Each number is 200 + 40 x the weight over its row's rms, rounded and kept within 0 to 999. Layers, rows and columns count from 0. The size before them is the row's rms in percent of the matrix's.

# layer 4 attention output (transposed), 192x192, rms 0.164, rows 61-63, columns 0-191
110,205,209,213,156,207,192,193,188,169,177,177,209,219,192,211,185,132,191,224,229,267,184,191,166,232,188,205,85,198,305,220,171,84,211,146,199,229,128,209,198,221,242,240,271,180,171,129,205,183,258,156,233,268,234,227,239,197,225,160,219,214,181,194,249,182,141,184,160,225,143,206,179,199,253,246,159,183,167,162,191,210,266,181,247,244,199,272,124,225,243,215,218,281,276,150,203,183,214,138,159,204,195,181,115,135,293,249,250,166,161,212,218,219,181,220,147,181,182,188,151,243,179,224,241,157,179,238,165,223,207,222,216,213,236,204,164,206,226,129,209,145,191,178,171,146,217,240,192,213,204,274,255,193,158,188,196,165,193,145,201,251,142,230,210,283,262,246,224,152,244,165,175,194,212,153,212,304,148,172,139,208,156,204,242,176,218,253,179,243,191,122,217
110,212,226,211,209,149,139,163,221,218,189,130,246,211,166,297,199,204,213,155,208,238,213,174,171,199,149,222,119,187,229,199,189,222,208,219,248,192,154,202,239,193,230,174,240,152,193,220,177,126,254,275,145,236,264,203,190,210,225,122,143,137,218,216,216,143,95,243,201,193,119,155,240,133,205,215,209,161,121,159,248,235,307,140,171,148,231,256,207,241,203,190,206,213,192,170,197,253,165,156,231,110,133,166,236,179,211,210,183,157,214,177,194,242,231,194,231,142,168,213,257,172,187,223,167,306,177,109,209,191,243,255,213,178,236,192,142,250,160,181,139,225,238,276,194,217,209,254,177,197,187,192,239,212,254,200,235,253,172,180,179,246,132,248,193,160,146,198,198,252,218,209,156,174,256,244,153,236,249,184,208,184,207,181,248,155,185,156,193,236,214,240,159
104,257,185,249,188,183,179,229,202,211,188,197,269,243,224,225,206,242,162,111,202,272,188,195,204,154,142,197,260,133,185,231,166,191,293,232,229,259,177,182,168,231,165,188,118,243,209,174,239,264,148,230,285,294,206,240,232,231,243,203,245,168,217,190,217,254,197,245,267,119,195,227,237,229,174,193,214,178,185,192,229,183,187,192,234,194,172,205,224,174,190,232,172,149,162,206,201,154,189,192,230,176,170,228,190,210,119,237,216,124,183,257,132,210,203,249,217,210,172,136,273,162,239,154,239,154,88,181,181,232,158,237,211,171,192,192,141,199,152,187,107,172,214,174,283,189,229,164,154,203,148,208,220,220,153,235,184,220,214,239,232,185,104,184,206,236,179,180,163,238,186,228,238,265,192,134,265,219,279,162,245,168,250,213,140,178,193,216,266,271,235,179,182
# layer 4 attention value, 192x192, rms 0.158, rows 62-63, columns 0-191
111,203,242,245,156,195,179,166,238,121,221,166,192,208,144,207,183,171,174,138,202,256,136,244,221,176,160,183,196,135,217,157,157,242,244,188,196,114,251,181,196,200,209,230,208,204,175,170,204,145,170,145,142,198,212,185,181,242,156,194,208,200,216,240,262,177,150,202,202,180,154,225,194,101,235,292,198,214,205,159,167,188,243,143,197,237,217,263,235,211,156,118,235,277,237,254,252,212,200,218,178,239,211,213,176,247,194,184,192,174,208,181,196,143,228,257,173,214,277,260,217,180,191,153,130,214,188,169,209,191,269,234,175,182,123,144,165,237,158,269,219,202,228,244,162,165,226,216,260,195,188,344,297,166,252,175,148,153,232,163,271,189,221,191,140,108,166,180,123,218,195,258,219,239,172,193,260,181,193,226,244,185,213,148,211,168,203,241,225,244,234,204,227
103,158,140,235,203,272,141,202,209,173,131,141,252,189,124,218,166,192,207,171,139,268,228,177,243,253,177,244,120,185,235,210,269,137,269,230,177,240,232,202,212,197,165,200,207,240,196,158,250,248,225,205,142,238,169,210,213,209,226,205,244,133,172,191,196,239,200,180,227,197,216,173,95,139,113,249,229,187,182,190,220,191,218,223,149,246,225,198,162,236,246,252,240,212,218,224,183,179,148,212,236,192,192,185,172,225,205,229,211,107,239,225,307,199,192,221,230,221,176,148,313,206,183,161,214,189,217,270,185,207,214,245,167,204,176,153,131,170,211,218,158,180,230,294,226,163,206,190,79,171,223,212,184,184,160,158,249,188,178,125,178,238,208,224,167,141,178,242,228,179,164,182,151,164,157,133,226,249,186,173,200,166,199,216,172,263,275,211,274,204,227,263,203
# layer 4 attention query, 192x192, rms 0.157, rows 64-69, columns 0-191
130,181,84,139,259,164,137,178,215,272,305,243,116,178,157,109,100,241,265,253,139,155,202,213,195,244,172,228,264,149,135,168,270,194,211,169,183,215,232,216,157,147,135,299,154,216,141,176,178,202,159,164,218,182,225,212,182,196,207,126,141,173,222,169,245,199,277,206,220,166,192,211,258,208,243,159,179,148,150,154,217,177,245,205,226,240,197,203,200,192,212,189,221,215,181,211,227,158,196,190,227,157,230,218,216,144,263,174,222,229,186,260,193,180,212,229,149,159,206,208,236,162,148,178,201,166,135,196,179,214,155,212,235,188,195,223,211,255,177,183,177,199,162,254,135,131,168,150,207,217,205,300,188,246,231,186,212,219,150,187,135,178,147,171,257,181,150,280,195,238,215,235,221,204,172,165,220,183,161,209,176,255,215,172,223,189,219,157,214,210,172,271,151
095,158,271,260,115,323,227,135,128,115,94,191,242,191,164,222,284,180,139,210,258,229,233,225,182,171,257,170,204,260,190,223,86,214,189,195,169,185,205,206,235,251,285,139,233,224,250,232,271,217,238,252,157,211,193,185,195,229,227,265,214,194,200,174,145,237,130,177,200,233,221,181,175,206,146,233,205,241,270,249,190,211,126,181,237,151,213,222,203,262,167,226,202,188,234,188,232,207,177,191,196,260,188,182,189,252,170,196,157,166,139,207,187,233,173,216,256,224,185,214,176,223,220,209,148,196,218,211,181,207,205,230,162,241,259,218,202,181,215,217,206,216,257,201,241,282,248,211,170,154,169,163,223,184,205,206,203,209,202,190,232,223,219,262,155,180,299,102,228,188,192,134,200,160,233,269,143,198,224,169,230,181,209,249,257,230,219,215,151,172,189,146,253
084,210,179,186,190,246,208,100,254,169,202,266,239,269,169,158,110,183,196,293,164,185,209,168,225,290,229,179,289,165,141,204,220,209,220,194,161,271,219,211,126,182,148,306,154,241,197,169,186,177,190,196,181,147,227,213,223,188,239,172,194,219,196,143,235,192,210,187,254,187,174,197,294,213,225,219,191,145,175,210,186,224,185,165,230,238,187,154,233,224,180,234,206,230,191,176,223,167,218,216,166,161,169,234,171,209,313,195,280,229,152,314,175,195,224,229,169,167,168,147,225,178,119,139,198,152,168,157,176,149,125,220,199,273,230,257,221,183,189,210,196,242,197,249,162,183,198,176,224,183,163,251,175,195,260,200,169,248,168,212,171,193,153,174,232,152,162,202,206,226,295,230,258,173,223,196,211,129,146,171,154,280,238,191,172,195,208,215,183,229,212,270,147
143,146,247,268,171,200,195,285,119,141,204,186,255,182,217,233,237,180,167,147,250,225,177,225,173,169,230,194,183,277,254,221,169,149,195,207,254,188,156,190,316,272,242,85,233,204,224,218,181,212,208,204,186,221,170,201,211,242,218,233,239,222,169,196,200,236,171,232,167,247,217,231,114,200,143,254,253,250,264,267,198,224,210,189,156,193,196,164,163,222,203,180,193,183,210,196,171,253,151,180,208,199,205,168,217,197,101,206,146,172,202,86,218,220,140,157,290,212,181,203,187,232,219,245,156,233,210,256,153,177,259,175,184,183,218,162,189,136,188,199,229,186,220,158,280,251,224,225,162,206,211,154,201,162,149,202,215,167,202,161,251,221,273,267,143,209,276,181,168,165,123,146,148,216,206,227,155,225,233,209,223,101,154,253,185,181,187,193,201,190,228,149,210
111,152,154,266,199,220,208,242,206,152,205,232,182,129,228,158,197,213,192,184,247,196,283,217,165,168,186,159,189,227,221,166,184,193,174,187,154,236,180,263,154,268,241,80,215,130,194,257,212,186,146,276,148,167,179,136,237,222,181,208,272,232,249,221,194,206,229,142,140,157,252,217,235,249,198,262,151,192,194,161,133,275,157,139,219,147,169,247,174,225,131,239,185,189,157,197,195,182,260,197,196,200,215,164,199,292,226,246,233,216,276,167,189,204,160,191,158,206,245,241,189,174,189,142,183,164,235,200,158,206,207,211,211,204,248,140,264,193,238,217,218,154,251,177,237,191,156,216,246,272,213,171,141,199,169,219,231,214,183,255,261,131,269,120,160,157,215,149,262,113,198,218,232,170,250,231,195,117,199,171,182,157,265,165,157,209,175,176,232,213,209,182,219
101,220,141,270,187,115,157,142,200,217,247,208,167,198,138,188,193,108,213,238,233,157,175,183,227,226,223,265,193,213,202,225,263,227,178,221,199,196,194,149,187,233,183,200,202,226,179,148,181,205,298,177,275,229,218,205,159,203,175,173,195,148,226,174,240,138,234,206,229,224,170,237,274,178,201,180,193,213,200,135,114,175,165,165,209,250,210,147,198,210,223,154,222,304,187,244,269,195,223,245,153,211,102,239,232,114,210,166,242,250,223,196,148,227,199,143,278,236,221,211,170,185,196,285,161,252,189,230,234,199,219,185,255,249,235,218,192,251,148,130,189,154,196,202,169,178,244,215,188,162,142,243,206,156,217,166,213,249,143,180,126,287,126,241,202,245,215,232,117,269,236,153,219,216,168,154,169,175,235,217,214,221,213,186,237,227,162,157,178,197,214,269,142
# layer 4 attention key, 192x192, rms 0.155, rows 64-69, columns 0-191
089,166,267,148,176,233,306,168,262,208,194,174,220,219,106,193,169,155,271,273,213,214,222,210,225,221,256,202,183,240,146,215,200,183,198,156,126,249,163,197,195,186,228,229,183,233,162,137,203,254,219,247,272,147,181,156,212,204,135,216,175,188,221,207,278,172,225,191,259,128,225,224,133,159,150,199,149,198,200,164,120,151,212,236,203,212,229,162,237,114,154,161,186,253,189,287,210,222,236,269,176,163,201,134,191,249,241,179,267,267,251,230,188,178,252,126,147,201,235,289,201,214,226,132,180,188,208,157,198,258,206,221,220,278,179,205,204,266,122,255,171,251,203,195,133,207,175,150,204,194,243,163,214,222,172,157,178,219,217,170,149,251,145,179,256,167,185,246,221,190,209,157,203,194,162,233,183,165,166,164,134,185,237,239,217,202,200,243,231,239,180,193,190
109,162,217,250,131,262,207,242,153,190,154,206,214,171,198,180,278,125,164,172,195,196,207,181,214,147,235,227,158,208,215,227,217,197,247,204,282,139,176,215,241,255,233,180,242,211,225,295,180,186,189,150,124,235,229,239,150,179,266,251,286,196,154,208,158,214,138,218,228,241,168,232,174,179,153,140,255,213,250,239,229,220,140,206,209,147,217,245,214,240,248,153,177,225,248,156,194,211,180,148,176,265,171,204,283,175,142,204,229,152,209,107,154,228,159,203,257,223,178,139,198,193,203,226,193,282,220,255,195,164,207,152,225,184,196,242,127,205,218,204,208,187,206,209,308,267,235,230,168,140,137,213,209,157,154,169,201,219,256,214,216,243,240,307,171,239,238,115,161,247,201,228,171,196,245,221,199,205,218,245,223,157,167,216,196,265,191,205,127,170,211,200,190
085,173,180,152,304,203,215,212,276,212,220,215,187,206,112,144,130,147,227,269,190,200,203,222,251,257,188,131,213,133,157,226,195,167,264,180,197,216,249,171,122,117,193,265,197,193,194,154,135,224,253,159,227,146,260,146,174,187,256,209,164,142,197,168,272,170,238,174,281,230,197,210,229,156,226,167,189,174,138,199,202,171,256,189,225,216,253,196,216,137,200,177,161,204,207,220,173,141,217,152,225,165,238,199,141,184,264,225,264,206,236,269,157,169,241,168,212,143,187,247,212,190,196,157,224,197,161,196,235,234,135,257,218,252,122,194,228,241,156,197,167,281,220,221,213,202,148,193,241,207,234,160,148,239,226,253,181,276,238,216,155,223,175,129,268,197,145,235,225,213,206,244,249,197,191,162,182,184,190,201,114,254,221,162,227,192,194,183,179,179,174,284,174
117,259,260,255,200,186,172,195,141,182,173,172,233,165,232,246,301,169,153,142,206,224,143,160,119,185,182,195,139,229,261,247,229,214,194,186,292,224,166,222,289,210,224,99,239,226,251,230,214,263,200,170,188,250,215,255,233,204,207,241,223,218,185,144,191,198,187,231,148,225,196,181,203,225,148,173,263,259,209,207,255,239,173,220,132,124,192,190,181,265,262,192,224,168,202,176,172,243,216,216,194,199,251,185,273,128,126,143,197,207,211,115,275,224,161,205,232,261,204,182,187,148,207,223,162,237,237,193,220,161,244,167,212,170,218,227,156,142,215,181,217,139,189,173,244,213,246,246,140,184,164,269,250,208,188,176,156,160,213,177,200,271,215,268,183,196,265,153,182,208,148,126,167,273,202,221,161,241,259,238,228,165,144,232,204,197,194,153,181,212,205,169,252
089,151,234,237,168,203,213,226,229,193,182,188,276,187,227,225,204,205,170,175,170,216,173,177,276,172,219,155,224,150,236,203,132,183,155,262,89,183,228,197,190,254,159,251,200,136,170,152,263,139,211,291,116,205,190,185,154,179,222,194,199,187,249,231,162,157,178,218,236,201,196,249,215,258,209,249,158,142,210,200,186,208,170,131,227,217,258,191,249,188,183,182,193,216,194,169,294,239,198,193,195,270,195,210,109,229,259,223,120,145,167,244,193,169,227,201,192,147,247,209,144,195,235,192,193,148,226,274,141,211,216,242,175,183,203,190,207,133,246,260,148,229,174,250,200,244,158,157,232,256,187,176,211,151,199,227,172,185,136,246,253,147,224,179,162,185,181,190,180,158,200,249,173,200,163,173,212,171,103,125,137,192,265,182,172,260,208,220,290,126,240,260,166
083,237,198,222,221,150,177,181,291,225,314,273,149,277,164,115,156,217,283,214,256,150,277,197,209,225,203,191,182,161,167,191,208,180,214,247,208,234,234,142,236,189,152,193,193,188,153,234,189,185,266,202,240,233,224,154,168,224,144,116,199,198,240,174,178,158,208,244,158,172,215,217,276,139,157,207,174,183,262,197,165,196,224,117,209,237,143,212,156,210,238,277,254,204,176,216,207,200,182,150,192,180,112,186,229,184,205,185,177,222,210,195,206,213,135,143,218,164,221,254,161,222,227,186,176,258,210,141,201,238,174,197,244,274,240,248,291,284,201,162,259,241,175,246,133,163,148,213,146,188,248,221,201,203,194,210,254,230,197,127,222,252,154,214,208,213,190,264,188,219,197,224,278,215,222,111,190,228,195,209,211,181,168,204,243,167,207,207,183,222,173,262,118